python train.py --head_dim=128 --activation="swiglu" --norm_place="pre" --rope_base=10000.0 --qk_norm=true --init_std_up=0.0455 --init_out_by_depth=true --optimizer="muon_variant" --lr=0.0137 --warmup_steps=138 --decay_shape="pow"
Each number is 200 + 40 x the weight over its row's rms, rounded and kept within 0 to 999. Layers, rows and columns count from 0. The size before them is the row's rms in percent of the matrix's.

# layer 3 MLP up, 704x256, rms 0.134, rows 354-358, columns 0-255
098,169,232,212,230,205,173,250,171,189,279,210,263,187,160,246,223,158,222,216,164,221,266,286,212,222,210,194,180,250,246,210,251,139,115,138,212,193,169,146,182,208,170,202,214,162,167,140,217,219,220,186,145,290,185,222,118,163,268,216,185,264,87,251,186,209,239,181,246,201,183,244,129,122,197,171,203,212,203,206,168,290,166,177,176,140,198,215,185,263,194,96,208,210,165,182,176,156,201,222,245,192,178,217,171,166,174,173,150,183,239,258,240,237,212,197,182,191,265,219,172,211,192,233,233,264,215,264,228,156,171,223,188,246,185,207,172,165,213,204,166,293,144,174,234,127,222,221,180,179,213,159,196,242,200,315,215,224,201,126,228,228,205,175,216,225,222,208,149,179,125,195,210,195,112,210,213,254,188,201,208,198,123,211,185,190,241,237,219,114,204,237,271,178,206,201,210,250,240,135,154,207,202,244,180,180,238,162,250,134,195,224,173,200,233,218,197,152,293,212,292,187,222,163,203,168,185,180,237,209,211,196,125,185,214,159,150,189,201,68,189,130,157,220,145,195,225,167,160,227,130,252,192,184,167,180,190
096,230,232,250,209,177,278,160,167,138,192,155,206,221,177,223,197,179,229,234,172,193,171,256,151,242,176,195,197,125,190,105,176,219,205,262,190,200,212,262,173,181,219,172,203,220,210,205,251,152,178,161,188,219,232,97,155,210,129,153,234,163,216,161,212,204,236,254,254,182,187,189,175,193,192,156,215,183,159,191,232,181,235,150,248,191,205,174,227,166,135,190,169,131,184,218,228,266,229,166,230,191,227,183,310,161,222,123,211,153,189,225,180,135,248,260,240,235,151,236,172,220,246,109,189,163,181,163,150,174,220,218,199,176,174,243,197,176,160,156,240,252,171,200,126,129,185,211,192,212,218,206,273,250,199,256,182,140,216,186,192,170,165,248,206,149,144,169,223,249,208,131,123,173,140,242,111,231,213,224,136,118,197,192,274,129,196,210,260,196,184,255,214,168,252,113,188,169,203,160,234,248,240,166,135,234,182,96,177,225,143,174,183,167,297,223,178,194,261,216,144,202,186,192,219,178,312,283,185,165,199,212,239,148,177,213,211,223,176,180,252,218,194,201,191,241,209,178,130,166,248,163,166,203,179,197,196
101,262,279,205,154,197,168,230,157,184,177,230,255,188,208,241,188,188,176,198,212,227,186,232,198,152,225,224,256,262,235,211,262,199,131,197,188,262,189,203,181,235,214,223,270,217,196,198,170,169,186,273,199,234,193,160,233,154,119,143,233,237,136,145,139,132,164,274,221,179,202,174,199,217,182,151,238,234,205,232,252,145,147,244,218,189,259,258,222,177,157,143,225,175,210,178,194,263,205,248,143,181,205,175,202,275,220,205,223,169,202,167,214,194,132,184,170,164,211,195,216,172,167,266,137,187,221,255,182,168,201,183,231,239,249,169,156,227,203,241,219,201,201,188,227,214,275,217,115,208,217,160,221,228,266,178,257,245,202,235,141,170,206,131,253,180,155,192,257,190,185,136,125,288,183,156,149,175,196,207,265,219,272,279,266,277,193,203,175,217,224,141,185,148,246,107,188,238,234,185,130,198,171,151,227,145,246,149,196,236,208,193,196,179,217,162,238,185,137,199,305,164,250,169,200,224,198,205,128,165,109,163,229,188,185,186,163,193,230,159,211,186,212,284,161,277,154,204,248,198,241,246,252,157,209,135,259
106,195,183,199,156,156,171,171,137,243,188,268,203,239,226,198,147,222,221,165,219,197,253,169,234,179,192,200,235,206,180,163,193,167,243,165,150,229,270,189,283,262,243,204,155,219,183,195,194,195,253,202,180,161,166,200,115,231,240,188,191,112,122,261,258,166,154,184,138,218,197,260,202,144,152,215,188,182,208,163,231,93,236,182,201,260,168,115,261,111,205,199,160,189,271,198,194,237,169,192,273,263,251,190,219,207,180,247,256,147,240,193,228,167,217,218,237,140,189,210,179,217,190,222,187,192,223,185,224,167,149,199,228,186,238,197,145,180,195,161,160,98,232,231,161,191,223,204,191,200,210,155,219,256,152,237,192,193,236,220,164,247,220,146,280,217,173,279,120,140,259,158,198,236,169,257,174,213,215,239,213,194,283,229,275,177,147,250,246,187,137,228,173,219,224,153,180,205,161,188,174,255,274,244,128,207,204,196,184,191,210,177,157,144,181,178,164,105,165,268,134,239,215,125,171,109,170,259,245,180,185,152,205,230,138,156,205,187,168,194,194,194,241,237,105,198,223,159,194,166,239,171,205,163,194,240,211
102,274,223,206,217,200,256,213,235,229,159,156,205,269,146,179,215,243,204,206,184,216,218,193,178,170,215,223,230,179,187,217,243,252,147,190,233,114,221,200,151,218,224,213,155,212,158,224,135,120,164,224,132,197,169,203,226,201,169,168,268,251,162,159,158,218,152,72,254,226,188,261,261,215,193,182,167,257,219,202,152,146,223,200,238,219,244,180,168,186,170,97,220,183,210,117,179,258,189,191,155,236,138,126,203,147,215,208,204,202,131,206,229,141,185,154,220,187,232,215,188,172,153,204,199,180,187,148,309,172,227,195,188,212,224,189,215,224,196,203,202,152,195,137,263,185,135,186,226,165,155,220,180,166,149,224,272,240,203,142,171,225,253,181,215,135,116,233,190,207,230,184,184,192,227,211,141,205,234,164,237,167,171,243,261,209,243,216,131,250,169,223,225,170,233,243,215,187,175,228,254,205,190,200,278,83,153,186,164,257,149,250,179,196,170,264,169,122,169,167,178,213,204,160,117,159,140,211,210,171,152,263,203,259,221,208,206,248,154,297,213,124,189,140,236,250,199,205,141,206,220,276,225,208,190,248,211
# layer 3 MLP down (transposed), 704x256, rms 0.112, rows 354-357, columns 0-255
104,111,178,173,170,247,172,192,248,222,250,210,233,200,277,218,126,177,218,253,192,246,224,233,202,174,182,166,204,189,192,198,267,215,217,225,143,181,220,206,146,307,222,196,244,131,250,191,234,208,229,196,151,174,220,151,99,231,185,158,143,188,211,284,108,158,247,171,249,223,185,184,185,201,208,188,133,240,228,169,178,179,227,188,184,272,229,232,171,192,227,210,198,200,186,176,193,154,220,183,261,188,238,247,228,254,215,167,182,239,253,207,169,198,235,233,200,170,244,178,157,191,193,200,200,200,119,172,202,234,246,180,215,187,204,163,180,189,219,240,219,217,218,163,187,248,160,262,96,190,201,187,142,272,160,184,174,303,262,173,278,190,232,128,199,205,273,276,192,232,227,194,234,207,223,168,207,211,166,140,95,195,129,198,144,140,222,193,230,119,176,156,235,177,184,208,233,160,203,238,184,158,175,241,171,225,231,195,139,259,203,192,234,224,263,216,166,163,207,155,170,228,205,113,242,233,272,222,163,221,144,221,181,260,168,220,122,262,224,110,251,251,216,260,257,159,119,216,235,241,223,183,205,188,151,255,228
092,236,266,149,227,189,137,218,172,223,202,184,198,212,236,168,135,160,240,181,153,213,143,216,190,176,238,189,202,236,135,179,130,117,233,142,196,260,220,230,180,202,195,244,174,244,167,229,181,180,142,231,97,153,190,143,185,199,175,182,216,201,200,119,216,201,175,188,138,146,223,188,241,152,195,192,193,155,238,203,271,185,185,162,267,167,216,134,239,247,202,190,185,204,231,204,194,181,358,204,247,148,216,188,178,262,206,199,165,223,174,235,191,250,209,198,183,246,151,221,154,126,169,236,226,231,171,222,173,256,199,198,210,199,235,185,191,179,158,253,263,232,163,179,215,164,144,192,173,169,341,185,294,229,212,151,187,155,234,209,152,209,146,273,202,163,209,171,218,130,129,234,233,188,156,260,156,214,242,143,206,215,146,235,199,200,222,263,180,256,157,187,194,180,278,248,229,239,123,185,176,203,239,110,243,179,128,197,211,202,247,164,203,191,259,205,217,162,264,183,195,171,156,172,226,266,210,164,208,178,241,211,300,200,234,172,278,198,143,206,258,171,200,146,203,250,197,124,209,162,195,192,148,174,195,217,179
102,245,184,139,156,170,282,204,184,204,167,307,264,199,269,238,123,134,237,195,208,197,212,153,135,234,213,234,205,230,159,181,158,203,193,193,267,177,146,175,237,290,200,206,170,256,244,184,229,269,102,239,183,171,199,218,147,194,246,195,245,231,180,220,234,186,206,195,199,153,166,217,197,177,182,134,209,231,221,199,230,151,223,168,209,203,259,171,222,216,142,126,209,134,134,150,204,216,176,233,279,148,198,144,207,224,175,224,171,224,215,200,254,143,258,242,217,213,226,180,196,194,189,210,233,246,226,227,274,217,221,163,202,185,158,174,172,311,214,281,203,224,205,195,196,254,174,178,192,194,242,202,169,267,274,205,181,260,156,193,221,145,133,231,237,196,214,246,222,137,250,254,214,202,187,268,117,249,195,190,252,229,261,233,213,96,268,206,149,242,173,102,227,193,193,307,191,209,192,183,231,199,205,257,158,242,151,174,160,224,170,257,213,169,226,147,197,251,261,212,208,185,208,287,142,209,198,218,181,150,216,216,199,182,144,192,205,210,207,222,167,156,200,218,159,291,192,168,249,234,207,190,202,203,214,139,127
108,197,247,151,193,194,185,219,157,201,208,207,235,190,241,266,153,279,296,265,122,220,230,213,179,262,295,255,201,145,249,167,235,240,165,208,272,194,175,242,178,137,201,135,244,178,205,175,159,206,180,216,259,125,129,213,163,163,160,218,199,165,152,209,262,174,199,162,148,237,224,218,225,245,223,183,233,185,118,187,271,138,257,183,195,185,186,231,191,233,223,217,242,241,167,155,141,250,127,231,143,156,228,169,202,217,118,145,233,233,247,198,225,150,272,313,240,194,251,138,182,173,313,186,157,196,245,249,175,244,210,229,199,181,218,187,159,193,225,175,228,212,202,228,187,143,199,202,216,196,172,158,235,159,221,209,203,232,190,139,183,147,189,187,285,231,204,241,197,265,217,215,222,181,176,218,207,263,185,222,166,142,199,149,203,133,185,194,201,171,161,273,154,157,219,227,200,215,228,194,231,191,169,230,203,187,225,135,174,184,190,221,177,194,223,179,273,221,125,187,232,229,276,209,305,174,214,185,244,223,252,217,242,222,166,184,152,232,223,211,212,239,232,191,166,217,208,244,129,191,234,325,187,242,124,228,213
# layer 3 MLP gate, 704x256, rms 0.132, rows 355-358, columns 0-255
090,206,227,148,197,174,153,200,266,208,182,257,212,159,173,182,169,235,194,165,297,209,267,201,190,138,214,233,148,194,221,194,210,268,213,187,161,188,229,235,196,116,126,225,243,171,168,173,225,244,225,175,201,180,191,226,195,173,204,220,178,228,226,210,176,170,205,154,232,238,223,218,162,242,197,227,163,181,233,157,186,209,116,217,265,243,143,261,175,207,217,213,260,171,222,236,223,190,182,235,194,171,165,284,256,231,158,168,225,208,250,222,170,179,194,157,241,189,269,219,277,224,243,246,138,169,216,245,213,156,194,175,144,240,132,151,163,205,112,160,167,207,227,191,243,243,213,214,222,194,180,169,196,186,156,137,243,194,208,203,158,183,214,158,174,166,214,196,138,259,231,259,189,231,171,118,248,225,180,276,238,149,289,260,166,154,225,210,145,278,313,234,235,256,178,191,235,228,100,190,209,157,248,231,185,177,248,211,206,189,166,163,91,307,241,152,216,270,166,173,214,204,215,151,233,280,158,163,184,202,215,254,258,247,189,220,94,189,253,195,165,211,190,266,220,244,222,191,248,200,215,234,240,221,125,208,193
100,233,199,237,248,195,228,239,184,209,247,190,122,224,163,174,193,185,200,236,191,119,215,209,178,203,155,236,212,164,182,164,175,179,223,257,211,146,190,257,217,140,197,177,205,224,260,184,218,202,195,170,171,198,211,223,175,133,233,217,190,172,155,228,206,236,299,226,179,235,194,193,194,196,192,240,184,96,148,259,211,208,247,218,145,234,303,246,201,255,227,187,143,183,90,289,173,179,184,150,226,230,223,225,232,124,208,255,208,263,238,191,200,247,103,215,210,162,240,217,227,294,197,232,221,101,171,241,170,148,221,216,206,213,129,190,208,233,147,224,132,200,230,183,213,129,178,204,204,231,269,199,159,247,148,236,161,248,162,178,174,163,133,288,228,258,215,235,161,188,270,247,257,263,157,189,171,261,160,252,156,227,251,228,252,196,230,227,170,187,238,253,215,225,193,229,184,196,168,294,230,186,189,184,185,197,196,204,207,129,251,207,198,256,144,218,182,213,326,153,158,160,178,240,160,236,235,192,178,199,231,215,188,152,92,252,270,197,212,158,204,168,222,142,229,254,169,207,225,198,217,221,193,199,226,187,164
112,232,174,179,163,193,259,251,217,158,174,198,215,195,182,194,265,172,192,137,206,237,189,198,200,167,237,185,157,243,140,218,205,169,157,146,200,236,197,100,184,236,249,238,217,195,212,187,169,196,159,170,120,239,169,241,96,128,195,231,228,230,267,136,142,288,274,194,256,113,183,172,147,238,204,205,218,225,212,205,128,177,222,270,209,202,207,183,207,188,181,144,208,236,205,208,214,169,292,138,181,147,196,217,167,191,201,248,220,223,177,202,216,180,170,157,222,239,154,201,222,197,206,191,163,169,233,142,257,190,192,197,177,150,214,180,192,185,214,300,231,228,163,131,194,218,306,272,140,200,200,208,219,203,186,226,214,111,170,212,192,271,233,221,230,200,214,283,293,188,206,247,236,171,216,198,191,205,234,127,230,204,208,201,161,172,167,194,221,211,145,181,168,187,227,201,292,123,236,124,226,224,196,250,198,164,140,173,276,251,227,198,264,132,175,180,201,170,217,189,97,175,147,215,121,177,143,210,160,167,235,243,171,144,143,178,226,226,168,234,269,242,116,238,154,196,147,213,213,212,281,165,217,202,194,234,207
100,190,141,215,202,140,178,232,225,230,260,82,241,179,211,217,206,172,214,241,224,172,184,209,186,211,161,200,220,211,237,154,217,197,141,179,164,181,224,212,226,228,243,166,170,256,208,216,160,227,216,188,199,182,151,236,228,178,180,218,152,238,209,133,191,192,187,95,262,181,147,217,79,234,228,236,170,139,137,147,144,252,192,247,296,246,213,198,151,242,192,186,213,153,240,140,200,111,228,178,263,241,176,225,211,276,196,221,224,219,195,151,212,203,233,209,209,234,209,209,268,177,219,196,224,230,172,243,185,202,221,162,156,242,194,99,155,260,199,203,162,219,159,203,254,227,275,251,278,202,235,174,242,192,145,177,243,179,212,257,174,227,164,232,178,242,158,282,179,217,155,233,188,256,205,259,201,171,199,260,159,216,291,245,182,205,187,235,145,197,145,202,256,190,188,192,217,211,197,235,250,266,189,198,153,121,151,153,148,137,60,203,187,186,240,173,181,102,213,181,140,218,176,206,135,158,210,219,211,248,206,174,198,201,228,189,228,176,165,239,190,209,227,140,267,198,178,162,127,193,156,214,211,164,140,197,277